Part of a small language model's weights: width 96, a variant of SOAP for these matrices.
Each number is 128 + 32 x the weight over its row's rms, rounded and kept within 0 to 255. Layers, rows and columns count from 0. Numbers have three digits each. The size before them is the row's rms in percent of the matrix's.

# layer 4 attention key, 96x96, rms 0.0675, rows 40-80, columns 0-95
099:174169105172110128165066172132135157131138142148150118110156085069074097114108124130122111145144077159114085134147187127162091112079174167088151164112097133153110175109171168094098104064137130138167117184132177085098169098127121153071147111134089149097132090122142189067141174171109116131
102:127172121125174156113097122078096154141172142084153124174149069153118070118140100112122117093063166176140112153152117117111136147129113087168147171134140185073078098132169112098075158084072176134157094136117126100114156167133124124086118152135072128096103172100178125172104086055158106161
089:200159102127132107085159139132087120102118137150147161096095127140102112106179152155077150168174150091090188172129095153151174133188130079183128148149107153072125113109165126091119056169109128131104159132166153126110098088135085085137171141099153158193122177118176151102161108142127067097
094:119092155144118087120173149195176162143091153163105099110125123096113126132110161144040177150095142166091111089100168145136139154174133148156119122114151152185121150112185120132148102114116132195177181112108088164177098104152100183165135105142067123159142084156176169146073080126097116115
089:166160095125120139113115106122120156150144161094117140096158188120159130144151078088102096113150164141133085137128114132044125123131165150115171105106144078105121168133117155082161162129060121120081093190118089182154072110090125134207172095136118093181183084156118165148126122142111068178
101:154203119085148166100136149138111074124125097115131074057125153173172090132128051131114102129130103119156160129072145157145172118109111141165125227106111123151091095168096164152153111132115106147201105174144157175122140134159075107121127131077126147157118168134094154119139127148104109203
094:152077140109137111112110174081123154134042135177180096151150136148143110139194082180118086122096119107162117095130119077104133097161146132093139128169150099184187125190135111157110156090100198136166154119078156167096119120120146107159104123139074086150107091104093121084135139107171067137
092:159172121122130102079196103069135087102151123222099092106112145103085122174146115139129160163111141197148080098094132112098089104071159118174104107103139163077122128087177107131101144121068129160098126123144137140142079090157163110161088105129100144116120159136112097132117174112048165097
086:139125175115134124206113120142115187127154077091154040157150119131114099113100138121153124106141171151127144128079138099198145144184149136142118080072113148143113132067170167143086127077091106113083195135083151133123136105145207177111154090125154122102123079103119132085104099125131185133
088:091177150083097134066141151097085078109083127151139148106142116139082104085133117104145113177187146113136101159136201141060171153143125113090077127094111066113142094071098208195144153105106151104123140170155123133098111106116165174098120163137113151179160127112102128124141119180157096149
129:156057086140090070160140130149141129109121137118147130124108117159141113090067111112073156158159096148136103136081132175111100103108172125135109117154074097199104160139125183171111084138128120163156134185167138105058178164162146190127172120081129138154111080143083147122165106170198139112
100:112148150072124137105129127180151103104084137080098173131106159145143101135130108047192149119129149102140105184108113106077137204176079135106130101081223117137150067179115128092185144126084091084133143136161105093057088123147144102162133127122100148111104119149107114155110169132125123119
125:180081140134112090127146086166132126139114135158179152116119119091060070069151121141074126177144105132094161178140157160151095120171150075134105143186073146145069156107111121148089085082147120210140095117162132186135200132104103119113125149099121120134141181148081160139173098122128142125
088:108073108147077163135131119103106149082242103142161126136107041084111130149104107118171101145136097087177126144125120180210164128143152096096123135087086156149142096120133095107110090143099121142098114146112064099137136109158133152184155100097171148166090156111100118060142114131143129099
100:155162128089092136166166139093142076084139178126101177148126184092131123130188121100180138028128132133103168087173171149087133106111174131120174148110150107072133114140088091149109139140124140178118168104182137168191117120125149086161106164193112131141127147131139160096159161102087135171
098:114105070136064208171144122154097135138118101162128129117127092137086138129115110087077137128104066184054083065166099108116159091102141148104111066163147114147079117111126180162160166137154072133128092135118115116151089131128085131129127085126170115167102160119156115194072089111114098119
091:074153170102105186143095171098105139090151111101182057139111137115173078168187174124110149106165171155128142162127094084177130092171153155127154124089125068106185129109099155135118134124133167143111136090129079106135121111125087162051094156160128137119143126071115153150097057111112154168
085:169093084140127128126160099114095169131140149117155094113092120130114103136100191165157127106143133091143083133089162154123088118095173146108103114117149108164048178155189090077163077080149136101140112128088124086101172122094074221152140096149112103178158070131116118115140187117171127127
095:122160134114143143141133072142151171101118100196080100113165098170174110106079112137115165110157112137104132078160056121152052147157109120128162115149209072136173156137131070120149108134137108088149139182156142178181104114147085116142128102152107153113161182164172164142172146129161146079
090:191173136108191148133112156104106094118179162103114098132097088096167141160132142089049081101142147165124181054108214134100102112083166128111156105153093148077147105088109132123096114078115093126081149120099178136197082114117099120115077150137099122118145123157135110132116104161108102104
105:129065196105117179123107108186131144118155117148179110110148125149154062143080121115123147143132139147161113130124206192120134128132098126127170121137089168152115188116123194129122127108096089158100070121167165156163177126107084109136098155124128086123078193191091168151180161110158145120
093:105087152151134176169129116109172103147137161144137168140098115081180050118151132067091165184175100117164129118118150165084139118135043175154113078093117143088083146113078165102146099154119095160127114201117150153145111143069143136152112122120117162146166110141157077053108108125139142128
100:186119151144093097163123136154147144093130113103204105064130111153117143116143042114068097186112138092102106087078152112106071122162133115127082171106165180138187167123111116115167107060127114081167087098159101132118122123145108133083159162072093148080108089110113118178122119109113114129
109:139146126098144147115147144065109151098205198170090128141138179085137127097182137143139138156110174205145097109130098177186118103123127128139102129110177174082130142084127162119115124167186124171107143205139144185170136144137125146146166136094117127134067104133140143118152123086076127059
090:166136115170102087107173126198110119100077136111080073132136120087135093158170135110153159137122086121138175106092126166142100093157091164085131156072180130120141094102141149126116103168138111147108097195094092091154143126142093091106092165115214133177184150095074171134152145083137093113
103:129113153135109134195127126159115121087102124161129099086180097068134153051131156136084108078117145163148156127124100159193157057145107100135183135143162114168108099129114113117139128166147115155104092121062171129177151128134099112095125138066088086159186161129104052175138083104106127156
101:137083151093149128158091106149111127129150140161128064141195138102104181110120091159142132163121131108134127125121147154160156109121078110146141114139081136179153089107116161157132161090157151154073185164098178153207082081135091106088090165118113093113103081061106098112149090147103139217
108:144115085136117118159101104105067127179144102156137126111122074167155082118129118093158131107062179150105136179214117143137106142116151128132050124142104126169100138140126182131117144137113110122099125120140061166107138104133132186182158181071171053103136077154138166101156120075128095095
112:079157143166092178146104114151161137131162127135091142115092111123095090122120132155092143127186132112117177072124132156088115130201117116148103136109137076052164121101187085064138125151139189114158175153068095064124088164114131133106081089142120177152155167196140177117131138141106143117
128:148088129100168074091162069115156136138193145168162134172159145098180149129070146125177112110090151130113102193092126166175108122105123135107134115158139157188088179114104120159163109133131160163154109056118107122101206169147082104154147144130131146069124124148124141063164120081115159155
097:114132144106107098113119104138128096159102173137100123189159117148150168178178163094145175114130080149125126161203128095093112175121146101180087122186060130126146158105115151111151173056136126126066108068130092173107139138117083135165117163088079141076136094096071172110141089135141133106
104:154093125137086082189105119127124156082154090078142180148113047133134118136149135104152147173141143081144123128142106145157138036122120097158168097118114150141099114168156098110172117110193130178099169090170133153136141145172055095065116151066119105082115136130167171141135114136093151164
096:167127159116106100095140108085136105167073026147147135093148156169117141154130157118161144133169108104140104201131187093146113097096032098139100114086153105158133197145202096114119126126107128103144095087160153128106166108111113143143143168156144138107149101164071136093142187137157124103
087:094115072097170196145135125149134179112134121119086122106069184123172082137148131119135126102120166165126088081154114183055145135153101188162092164138151098124136092077078173168202097103126142076103127145112119146103105125085106190074134112158130130140101116144164165086114168118104140144
102:093115149155120153122185169076149123075112100165076170148121160091111097107154127130179142142092122141072191154095132179195185091160087085094080075125134086127157184117112111140110104104151168111119151121124140121178097112138153090128143076121151078151121181116110092100131122131149174066
099:143168062130121067151093136149108089180134162096152071119166084122164138142146152149150096086156158114180141117074135076161154136140183046079142132168100100159141129148122133183139147173150124102104086157161128109086103144112155131111091048119118147177126069136125102099100095093104095147
090:054125103131085095076097138121134098148105168095184134104152128220085106120150114108090134113161073137156136140118177165128117157085166161065115076089138084195104158141074131132073070132151112163120085154134076130138093150154149151102155107130070114110102122108125092090123155163142139122
103:142050111102078143097161127157051161091168149131104083132095115180135104175021112143082127177173107123134146151130133120084130132099170189154161149151154156132153112130112112106192095170162121118094135178120127113124118159133100131077122165149148100114123117142171075104112083105096150091
089:122106155143134108098115138098064125122138174097091161152126097151107158102120152065156114157111140130136161089120153120114175125156193136160082107040110121064140134087077127104123111138104189101155127046119147131041146117152129142167183170077130144111061172118139116148174121125138102113
099:129093132157161168114071129141174162129173104096106145116091181131130139122137170138039133135093119119148092102163169128141107164120124108111164151077105079074125132148121144117165084142114127121125190127084118182164110113061192215117165148108070146142090108134112113149131115182134174183
104:115075085152084127143146128152164092158140179143146171121171154064116109149165086075079082154123122167111094070113127128144117127127154173111110125101077159118148148126143108142145116141097072118100108109143121148152137089133169164186194092180190136143165123180168153171100081128068164173
# layer 4 attention query, 96x96, rms 0.0672, rows 41-80, columns 0-95
104:128170126189113126089172131151139187143169130101159112145113078114154136129155129147094161133088142053132092084105122160111114162140100084139102095082153112162174181080126131098169103134176146143121119065099136156126089151163121213195104195078121130128136098096181124140147142119101138074
086:152139167158060082100079113075114101208082102091192163169152097080061176092125153174155148146166110157146108134129135157102159104122117143089111055123082114128122115179055089169139132084127142109147122131137118137126154111172155121156155131159137112121132113167156155120125128085182090115
098:164128140128138130117126114125132153097154146128103133132207132099119137155099132124128087071084085097120107120082113082155113127128103147082171092111124134146202125119148088038122119179106070131180123088088203110184153100078106106165092054124119128150088074108146140130112088087104096143
091:158019090147083168188155147162090144132163106126115082130109085104157182127140147103105114133099108111191119167141163140143154174165139166157117124148113180151097161131124108144136145139173152113141176144087099104099131121125122073154113145123095130096104154126178115155100060047158067122
094:095142142114080076161150107112157158107138118067140065098114107184151166147177127173115112158037115168143093142172058140151158119132163154137136117143152156176128104103055118114156184131152087148135171225108159128099106152137136147118122099137130106124068094143115135164124117082160139133
104:181107149102126125158156127113103109117187104125107098136102118128120075125101135145130099153154097143129134148076154162129103186066130177089126090127161093120101183075171152194139143120106101079120113151174108083155095094112126180131170105045102104139081188183101199143150123166106131112
098:121149161207138162110093161107068144118147105174110181142167132136182077131092131125148092109091068095114140136158124121077122109155096097091164176095140116158102081150151143143119104126107152144168142127129156132186168086134208135133142162176087111106185109197165158152113093122088106084
094:110081181116134154185123140089083112173104160162136113098132140192097126111103128110110197133078071114124117089131066126103138112132134126195105124136122119143102141141066129119086100102141182187125084163172164103098184071135120116073152159155149168091132134172105170105078155092141166143
096:151114127135113121074127139156170137076114171106127166181139091102081223192155167170137122125107135137141128135099151102150125101107123135096132173114157123079063149121166123115137149071131131102166148136133055159157091186104139156178123165073126105150098136087154096190195126166120111157
100:160132070160187092089114136186158226150099110147170067136112129097124114138083141082157101129163155131159129135132214114118095129132165115135169127157118163198136155131111105140125133178128120088117158162118126177105187201157130089159117099089164103126090125109088150089148137143098135154
111:074107091109112182210144147121100156126147134105169087093136119205123110109063082126171087085123136175121104092151095187096165118165125163195098124125124149168090122144096119153111124108085094107069106125163129108166167111162193103133131180165152134138110129181145106080138101116132146110
095:147145163177206162087126101105168125105131129164150091112137154115109164155138173148088190140137167136145065097194123122137102196093153110105139166139129133179107127161124107074129120110091121075123096105116100164116151146198085106146135180142109056131151075125081129103146183096104096158
118:157106130107161090094138094109130153089137140125169160174122126138103148135130135128166130117150118137078046161163152133139079171125127130166128067167130120157160125135153127173114135147155090107076176158070154210120217142158117140135173112182127087083067125094074176119143154110168161129
097:153097108107121134171136106179147063142205150128134109186116155192135097141072125128145146120157141119119117123161104150149158143076162119126098172136105144136099102187096135213132135099132087175151135089117158102121153112186160110107162108159120104191097119112075177044144103144108182112
095:137172157091180172170119101123179167081096085138123152107174117154123111048150099121162148121149151162134149100132136129073109154110168108063107147142147147142106126086119081090083114124191223108093159089054155145131163149129141075101107097154145133144132147116095178099121106146095101110
098:156084132127143122104086105102102117112141153170142120124138123097159178104113105117074085097165152098097110168073135161122072110115178109145171111135103147104111053071120100130097079146136104086147149070087115129100162171101111172200101071127152175161090115057105125163146147135090161174
088:106111159094107137110094108112136146159118114149123123111067122127085101146192096167133096105133074138136135115184203119171163171204119169118103156107159149098123109193104147125134065135174110119215107158149083097150130113111140147142079162097077159093077180125133079120138141125109124076
104:163129105102090127123129089120092115143125167146144103132083104134102136097133139137201112053127129100161181184170065129121080172070102156196139168144139147143078142105092146146130138166155161108123175173128158157123131161172149128121091123175122107107113119083191174170123187067138115085
105:135083199119126136136089115092097160099163129099130117164152081194086156151102130160135156122142080067137119166139059107134136119127080049120141123161090093102105133124171127125166157143101138194139145105090143147161088066136160117146169142153053093169121124122093107118090179128114156184
100:129104148137108160186112127220068138101087111072168097133105131155092167159117180111125066095122134129140051151089086154119098127177152123112129144114139120094108110110165111085135171103085167144104115097118134179134091112107186152132043075112144114136164128134119098112074129102089086154
100:145190132174139108136075164098115107126120148132199077092167153113126075143155115140145089102121122066158095176150101115111156096175138155139165182181111175121104133149154164151100154140060131201115132143093069069125140131111092127163114161135130165078168127126099163117067144091098141158
105:108115096090077148112106157100147135123071138146088182072158149199176116183139105124121155139143152133193131104147150161133152156136099109091126154147180071149105119165085142183175110137110134129111167114167096116132121145081097174165138139073100102170077136125077169154058130161081094149
109:077113119176089134161093125089130114141120139126160163150081115150095080084098118083113153128109118125141119144164073054176118123213105153123106089099127151138049073093159168102098120096107158153125136122133162077078188128171193153096132089110109155152109098149136169146095158136119083105
083:125066074155068080157112163111124143129129158082100145100088141167119169118127184129121166098117171148096127082156165159117118160101136129145101078183046137112114173164128152146139191094162125172116096135145123152077158150112158123121159093114123106176199124101168102166070079155098114128
102:070181166163112113163186150104103134129100161124152079049111148176153157118116142188117161154135113093097146096091046120112096079136119096156146118180145117117102103119123111078141092153126115126067143074131175135160081131136082117083121117147090109149142120164158098119134094178194086096
093:141133117145126107120134174152130087118132123214104081135052114127112065142106170108092063135174116090126112141167093117123090080077191104116106130131173134137145115152122193106211102140098111155135110106115092137121148139165065061163119187097122124154144107127153115172172087144117099118
109:146072061119147078042063096128200091146102098143121130112115075114111132084111211174146133148165135114134099092104159185181081178093128169163102162168087149167134118111126149159121142137106151125114159103108169140130138160076135138153114115106132104100160075145130152096095135155111161114
106:142121199132152142176106116104083222162160147096153127112128179161111092121087074064110126103119124138109179107122133154147177138134112119111157132096164086143161170124153136060136131140088138153129098099112124019105170151174156124161131129110131118105110147148128170117089125105120107041
102:176100121076213070086152092072142114111174172137146153148091158077162163102130178144106118192111135148101137092112118157148109091102161093121155149134083059134159166117178129120129104183114105116133134086120136130149150171145095116171208153116123151109088072126147148091163144118138173129
103:096175115119113168116067112114142113081080072157109131149139139090127139141115103111095181163158116110134146094177147146129154169132170132084061158130082156223128106134134190144136195182127157100069150096065130168102157140129113101146109136118199073120140097117127179113117137111108111110
107:121129132066089123117129104064157146117113153100156124143122087198080189099086143172135113139107157126151160102064119121116167141109117123158184103084051134134097079182084125106115105132176152168144159168130095106152141173101079120061178183134174099130149124139153101133124088141122128179
108:119104142147128113153145173156098084143134101130179149126114134135111160126125069071143105104131128099169130153093171096135153105123017166145124115116098173157136099108137102103096145149136133096120122144107166209087129162128163162168104100173088125168124095170081037083123073153130075144
092:148060132184099179133112152129123126098082096159125117188139069120150091100080146160102163161121189104129101081177178092111131168109088111166114135137158096176179185149119167081158116086175113097159106134103146162119108139173122107103154137162193140104099074123118101185115158147148109123
093:162113209156107146107159106075093096082106088130132105090076130128085127153110101111178142074161098075117197134094160100139194138182105120150097119094149112138111147130104162103141096161108161156123164085122110137157141134112152161061136103190085095093115104108162107163118129051172134125
105:171164149141114086055088132164110141196104084119126080145180138076128113128146161110113107164095101101144118169152124131091126162156215099125106160156139096127071146113110139138089104100126055128133124129100080089067102152129095130140137116120099087164180115090121117068164155051155131133
100:113188123059137072135106121102147180078114130145156107064101093091135139140158127083188150083158098156175165135079129184138089144088150142148125116104173110101116152126149104128092091094128127159075096096140131197136123148137060137143189077100124103093115158141119111075117138188122085122
117:149069097130066143132180142139112153092136104082082165160092133126160147145097149146061092147160112159111062146125152103121111158140149111139122123125099035080219116171189136089101100074170166115113121124097104156178135109094096106060114109098121169130137121162136111115162152125130147116
101:138084144142119124121141107127143145107157140071172137152098110116137144096114127096109075156172147187104127123160158183114163056167156176098163118090083158084134180127156141143112146129140159154111160084155154111065146171138201131149115123110190159081087152158121147125074115180110166047
107:161148158131101211124107174140159174109175178115074108080143070152149139096099130089099182092115154145105125134137164088149126141140146114161143070093170138072110154096138118154147174124055080101196160098109121161174150128142169177144143109151110101173122134114080121133080132121144147177
088:137128150094171061185108090093127109079096085101106105158173065143110130147157112145161111084127094115134115133139128176122137141115101112154120178144162141136105058123080169121097123113168195163143167163145139074104106086128142148130095167131189134140109165127142150078171218145178156095
# layer 4 attention value, 96x96, rms 0.0674, rows 32-63, columns 0-95
104:134164191180137142121143092187096057084110112145073139087128130103168163116164126146109086134147171116094119109111149160092087144086127131137093167103173143153085103175149092116083082121146153161168127086153188095064087124094091142124114173089087124132124093149053098133174120136115151113
089:089095086092094147089135145098128123134121143175085116062147138132182078167131089110176109151177119120149159120173194112106130126120140154118097190205119102166144152137170169137194112166145134121113114125176079209089144118140157103110135116094155149112087101178120106103130117082086154086
093:163075129192102134155127089144188116105129098100151084159139187055104066177173095142057124144125160080133146134132100147148082096122108103140130106120148132118182086072162115119087154132144143143128091178118088116120104147085162208116139143115100124160161197109146092146118151142106091101
118:150123132113106080118136147186132143077149075148157119150109123139138155112146131166174116128135169093177117159129200119149125128164215108112176166100180159179138155156126164154071101173080122120112134115105076132171105090092132185163113174104116181115144078163092096096130157102165084089
106:213161190124123155130103111122121063167129177171176145135176158113162107114158076134156134103096156142075127123127163109060138107174097123147126076148140110137121060197162148123141140147176137143119155144167152171125114084146159063134109119092114099083099166077149167105092095153145150145
104:107186160223122123088144172130047157146092125072124134151166143130113156102089145088134178107134150119115091165047171129117079162088121082105135080098103149111093159099150104159128102100132112080103133147116104114155101157124123129137122141094136152114157143224130136091109079132131156178
107:169131152146092133121121057182193155181091120083083194084137163130132130127151091150156144075173140151153140171149149116102151122132078074170157154162114151104108121193136060083147170130069162136116105122156124144150149101114073112058123077152115086129147130170093154123131123143151134148
114:158149114146148139119097053087117129131135141062096093137152114124164095121167080138148148137112128168131154101142145159141134146115132134101129168123116122124138108170073046117089169134119159181112040119106170175022101093172107152161172072101129172083167106128131151119120128132145083151
108:110145134155137164134097176078129095132148161092083108093149163091120159104126190170089142134049101136093148106083081047118126081106138147136139146093159199134169149133125170134137071142123143089084147119099114093194150106119168113111160176075072142183124146114119136094120117146139123076
107:133134132112178123074102088173160122145109180192082140128172079130140129209111149125184122132136095081102158123140088133105118157138076109166135152130127077090132121144186093122162173142134139189145130107083143134083114112139206172155124152199096097089135068146077121148118163155123119135
110:118172151104139116129095076153126147152122153166094122125106211134090080107126106090139145187166158161157118122096105123175135155102196142104105206142116125140188087143080088071100169104094183147122206134163094180152095137122134131071159143095146163100123141117151096100142094133144149162
099:195061080113104113110089153071095131166108135108116188116072113175127124196153126149131132081141159132140134109151129171139081159138125152154101162132157110152158125086113116139148195127148170138147168152146094049096181146165094130167131093111095044110090095120112125144156181096146133109
101:186135086102160110167129151118133127108140081165127084069172137135106129149055115108090143139129092175128093119129111112161175139191150081124138112091129049130083057140102147133139126119102084088184125095111078112175110134160111138164132149113156152076156113205123116166076094096170135116
105:080172071107148165123182137098146146148139164142118098090180135093072156122149163096133136154119110198180131160135123163122085138076133120092123096063137049133135185164170096149180136145119144175125082128094131140125144077120139156057081076176090130109163129115097167112117124123153113121
119:173132099162098076085119112187147065137122142088123140170136131105154092214079108195157158098136149174136141083187099118080105089132167155149160165122157096119114112119184102129120159106120136142151130158113176094088123159120085176166096111103153134097059116112154141150127129177162127184
114:141133099100081157163138204092138106126110065107122191089117161132066129133097099109054132105112115123132129092068122148181071115127122133143147075118120143074169093109133091090081089077170135124142148126131102149107137069101117169126110170100082186098127102130198131161146173160145130122
106:158175104069111092100090115139143168094094109098160176072143139139113089138082071101165147096114171096157164128084104161140134166121118104150172183087121106148096099128094132197148127108151091093077187076101088115127131126140132143121179135115115081206170094143161146174124112151152171146
105:116129145084122125088136091186109190188140097159127150148087107098171104085150105131158166085079118140161102131154164148122097168118091103075110184103078148173111174156162184139138135108127131093172117139099107100111168183123146130139120131151182178092106125071140127168086120102194176087
122:075089140153108078164133194180170171152132159098080166176096178200171183100159155131092146150140155175094101099087188117154164173103163113157173158159110147128108151136081094120178131077146115130141118094121110160122119198147109110172155148114157112159126132138150113130085085126119126140
104:097107097127134154133173075161103188155201165161160145127160130080152133108079147112100141125117132116109098187192151098139145155128114171139131146110144111043137108132111189092128164122120150188072101171166120090109118149125112125161136069201113078100172129105114129110108068114082107118
106:174174115091113155140118144147160086136164113130133139165060058072137120179122171138104098102104132097140126159178119081149118158101068127094078127132147108106092154162086181097104081137075194112105092113088147151140186172164096106111114138106113116127075164183165107131094070131140112136
116:172090158138148170068094114155097124147115110081142115087118122131112081084084087129110115114132183125182094149124228143145144120102143138097117090126138140148141164151145126166178112108096103161079130078142130105146129115068105098142069081097202165112154128148079136144153096126051161160
106:173121147168131165103159045069108150174087062152121126108133127143146118104127066149091142158077171139092122081110148071144133096165140147125118104166148174173129141134147162088185100123060110136087150090145120125089176157097175094143098115132117116149082106164149071107077132094154100133
117:136119076158170129136147100126149132078116154105133114138157096139112122131077055192152032083130147108160130136120152137078137084158117114147097118090115100151130197127151173115143194122137158103083168152083143100113173141161065150111091154100126083151086148139149102201126131180161095137
102:125148153128140166091135131153176071087124175146094134099143158118172123096134095093124162140134131106121084148166069102096122142180159127084201133100131142112067144154090176075118102150152155096153123103166088161116168175094115102081101196156116127132173172167148160134087155148183062121
108:128041142074189130158155169096058131145093145144189108110093117115128125145118165198142116129086069157155133126131081156107142126106121127148138170079098179128138121123153140068158099085136150155102110108131118089129122150097138190139126121165165156093123160106195144125185081170148100072
101:172153069128126130099109163069151122137188146167082086077105117177149106112138101115084094162079131149176143125104142121114152108084083117087088103127103070098149142108125146110080140153075063128111107162135158130148124130069121051145120060152088056106149143081150129122138159120131126082
097:086148163134116086118075132075086123130085134101144113082154108140145141136083107141162149179169069129155102139108123173148152109088182128139090124109171070137179150108109191108149175118166089143104135094130062197083139090167122145090108101159115082088093169114104161131182154138168168132
110:061111135069092099183085106087120144132133154122147136108123111119114169121157093159097100156134185110144113115116190097116084095081145128135142166143113159173093071142132129161123148143136132099171170091080126111081148159163121151143136132081172041141106125136203157133080099195078088138
116:146127157142096154109140130110160158178136107111206066134146127156107105093132107103106074164139089050110124130104117168126153102165084109178160128102100139107113157092086139071138105060155143108134112170152203146134115126100163115179099154082138148143152179099117168130128156109123174217
113:110139202142083154116101102128109066140172124139099102118133131100093115187178129130173142159086090153086169127104092141137097100185156132149127112100145155152113144143119109125101091100130185175094111082130150142181092022112134126154139109139167076050155150083177173137154136105131113114
107:183204123159111108137183108133112140146137117081109083160142129174095123130115154182120129107118145177165168087110181118105119153103167146109084131083140125155112088116138135182093053168134128171134087084071108135145135115092160113095067143125094158170109099136110106065106181081073150158
# layer 4 attention output (transposed), 96x96, rms 0.0835, rows 32-63, columns 0-95
115:122126146113104114107137111190143106132159172152079080173094116069142158182134117134146116112145111063117131114099191099103116133106157124151155129122195108173179146094102123156136123183145099107114172152178119127136154079145107169087201178101137136093172151095151175100165214132166145130
089:147100070166132155113085093150101077078136061170181149083137156197136182173151152106091130171153154108115146098148130150156119108135111160123188162131138107120119130134132152138115191172154146174121146073105129124129108105170103112166128131160145135130167173033116130161121185117170090175
094:068149165092184175149212185090110195074183112114114152142129171151226128131102092086165131122156087141137106150106151123108102150154168113119147117096145125140129121185116114134139133167148114155189089132101085111171132151146114140097096146140172149132143137172089176109133067136145151116
125:091099096110142098134132127152196105135139154110097116133115177200112180132157162092080111072171089112134172098164116224149160145131170133117087173165186099103125129120155108143138147135058099168156146124126108105091110132158130149115134147108087167088111155181185139111102173087120095170
116:117085129120115111125144143082099208107117136127120148104138054111100109067144120124145096147129096127164159102085190110181085119202090137116095089095061136152139148093122124125146106197145185163140185163102163160101143110071117132125147132112082192084110147095174116097130122153160105148
104:102146136175155145177170153106090124166119094145096064160185124128119153161140116176105057141156142103147164081078114128092127100184116162119095199147139104140095121143167136123144129125119116177145134147164127104093135127210115179144079125116065130099159164108085112075106112199125095167
109:100128170067133093143069085107122144149131074127117115095146110085108120144154109106161179167144084159151150141063114090181140123069135209085175129095194166155156070148111163118139094128091161115140153133147138185180106145117151162143142090179113151081117096139144123063136158139133101119
120:104135173168138144094100096127166112147123117141105174122107082116043161110156072081140157127114151074142141170149150113083101108120152125128133068119184114157104138091085113162136143117194116021095181158092138122167177122113142108122092163158127163106094199105109107116117140122157113167
121:130151150141191128118158167104085167158152119171062129100201166077127151155100114137089125180115071169158127123146137119120062133061141125129104140181126162163160199086166084120126133145131132095109091107143120061083148100123121069123168129105084066120076148124114113132121084132118120107
101:117133110099144094063170127095123115072108115107115157092094170115166119112111164172126126054150115173062090135096100108079111152150153120088121093087102113139125093133085171124174076169126113102120159083157137164125136128101136138066212044151143132175102131088121136172111126151157097154
116:116085138123157131152059098075095133120157113167107135124091097124107185157174153102127110130122107114122217138099135087114130123106109076120115194121172120133167098068143145110085113148189172151095147117178150142211155071135130110088062169103157095124116181074102117113118123110108121133
095:099175152124150130182122087156165077140138144105083127171116094048117125101148113121173160133157159152118136150139152064080131185106099108122168102096061100081073102143100127159112140057129104159175145056122150140146131130166117161154199129141099110195157102160129123121120115151167164118
101:101145138155105164181084173126115076147132123138087082145170098204130110095080163141137127069108133122155085126189114081155116108108129141155091154104040131114143082172169137103138139110079160164093114196151152135049133162136106131156118115125126079128149175161130089154098176140150137146
102:088079099171140125091136080160156080102132145093081175162125119155167135081098089176155083121082148133071135097162147105116099157096075125127168111152108129121123109073141196143148068130100111142112188112113148113130119174105144142159102124121175047108108189162102097181167131122124080118
114:106131173131161096094144168115173162165144166188109149112095159119147113097122169157176118118167170142129127128053107181151070135182127164126178105162129072106128132157089121160121147144123131144165142182101181183094112099193111170083183148170133161147131082151139070108104114102099102151
106:141110131185107145164140134107126198083177126102153105083117101095085129138115091069089132133160113142113149127145160123146141112110081139179123129101067128109137125136084143163127047072124096150076144127130122123099220132110168140148157093204119161125176220135104160134131138097092123149
117:103105152122136141108076100076125106183080083117113143113125160131153139123175141150115106105172146124159155095109094170098152132067112122171227068135101137147159074167118147145105082049066147076077177165108189137138164159140110116158111123135103098151147147088089148098136138130139101138
107:142133195137179119107120173153137138095127078116201094125113122154156109115134141164172134141133072104152132135113080081159110092116155076110181115091123148091112078058165142117138215102112139159179155158140082113135097160139143166119156062080132110135135086079111166148102166120111072147
118:121170171148142136141105143131169105188168116113176101168126163068100201185103112174117204184135153118110109128142113135121121136095170110110095150133099136094133066144134151091097156177107121188106077127131141166170112102116097117175067107144064126150116136111137090120064179163126128160
110:098109111127080137080138131129132108059154059110110158148092091148133173100084149164148156150069137140080145150135083082168149147139160099115122144164113132079127108136164114069132151141194139095225102135138081155185130111125106118196141133174149094150134114151125154070077118148095093128
107:128175184141076120136136153182151067108143127156144083114143114163171128173114160115149108080134110101152040164109101167115132067051145173083114126149148153109115177126160147152164108173138099133134117167146172129143105129115069167141143125196132115170097135179159131089155112154193130152
106:103078125116103147116119117130170127132103092130094126138122174182113182157099071106131129114115154116191173125091148120146189110152116139070107122147190090113123132106186152054127112159158094112102158093105138201105148122220152124146134129064133141076088114122165096111133182136173084113
106:113090134130180182112144149136068134092130132162101196093155183066113140206165123104066160145173119117152156090095172106136096115107104110132095129155189110108186138077151146091113145095157151118154106109181145175116116119144122163138150113122160115134113146063141134146115097219136160156
114:172157147191185145086089167109126141133114200134115124180145173054166162152103099151135095082082092104170104110115182183102129098120125119130200149131163125096118090140143135127123131115084094143105155167099138166189129151081154150169191140191141170129161076144139116143098126116131132131
104:073139155107172187122117159143104154125174077157132107128198114134113109088124142144136135137153082090147157069146065132110200160113174133105139186123155119095105103123109103111060150140110169123075087163110119091103103134113060112136161096166123074065163152083146146105158101140100083107
101:152120123149100089104125141122125143128175131094096142108092146144114149145122121129148066107130130211108178135166153179124087144157140146132169075125147217112089110132081160150156165188114082184141156128184105117140070102169168048093079112106166082142154122105159160114121087107102111113
108:091196127137083142120131061157077129123084122121118103106147129135174122121161154103100112090080120140152128158171143104103114121126078069135100168127136125161087098051081093088133140126116176180102151112164102124044091154106117089159206164147147142131136176064116162098097103099141133119
096:147140077101153198162129081140141099112158140111191162077190165094117125116155088156193124077113127146064125144147146145093153125132105137154145175114127055175084084177103117134127130087130134104056150103133124084177128160157124135165112131142098103133138186089138141100171102111138065163
109:123146159118138118105053131206195150140113115092144101125145100134139119163098111076135125089115163153151133151096146182141089183097184173130115119133070105195136111123127094180116142162101099127118111130071106191147154100155194195164116146124119122161173081165110139089104134090115174124
115:136107094123123135185125106130119179083080122093207052127096101117140138133111107139169110137039126167121152094081171127098137152126088176161115129117126134117092175162088175147163082130165120092159100187136139119171124129067116091157119164117175184110069137109111109137138125124122170181
112:144097104147117182169152098134143126122137174133143157113089094154076135074100128100174179051119150133084160106177105161140134137057111160115087132142126194153125114101153121159132119117216124084131186106201182152115135154086161105063122116154123108149096150131127082166159092115143133127
117:126030129119161111111149145175159141110110152171141134143153186170117074163101171187061123107164118096173112131134135131066139189118103115163099122114229103171153157075141102194142131143128130171174155117103141126098134133153119107145116164098116135159084189089140120108117135125126110134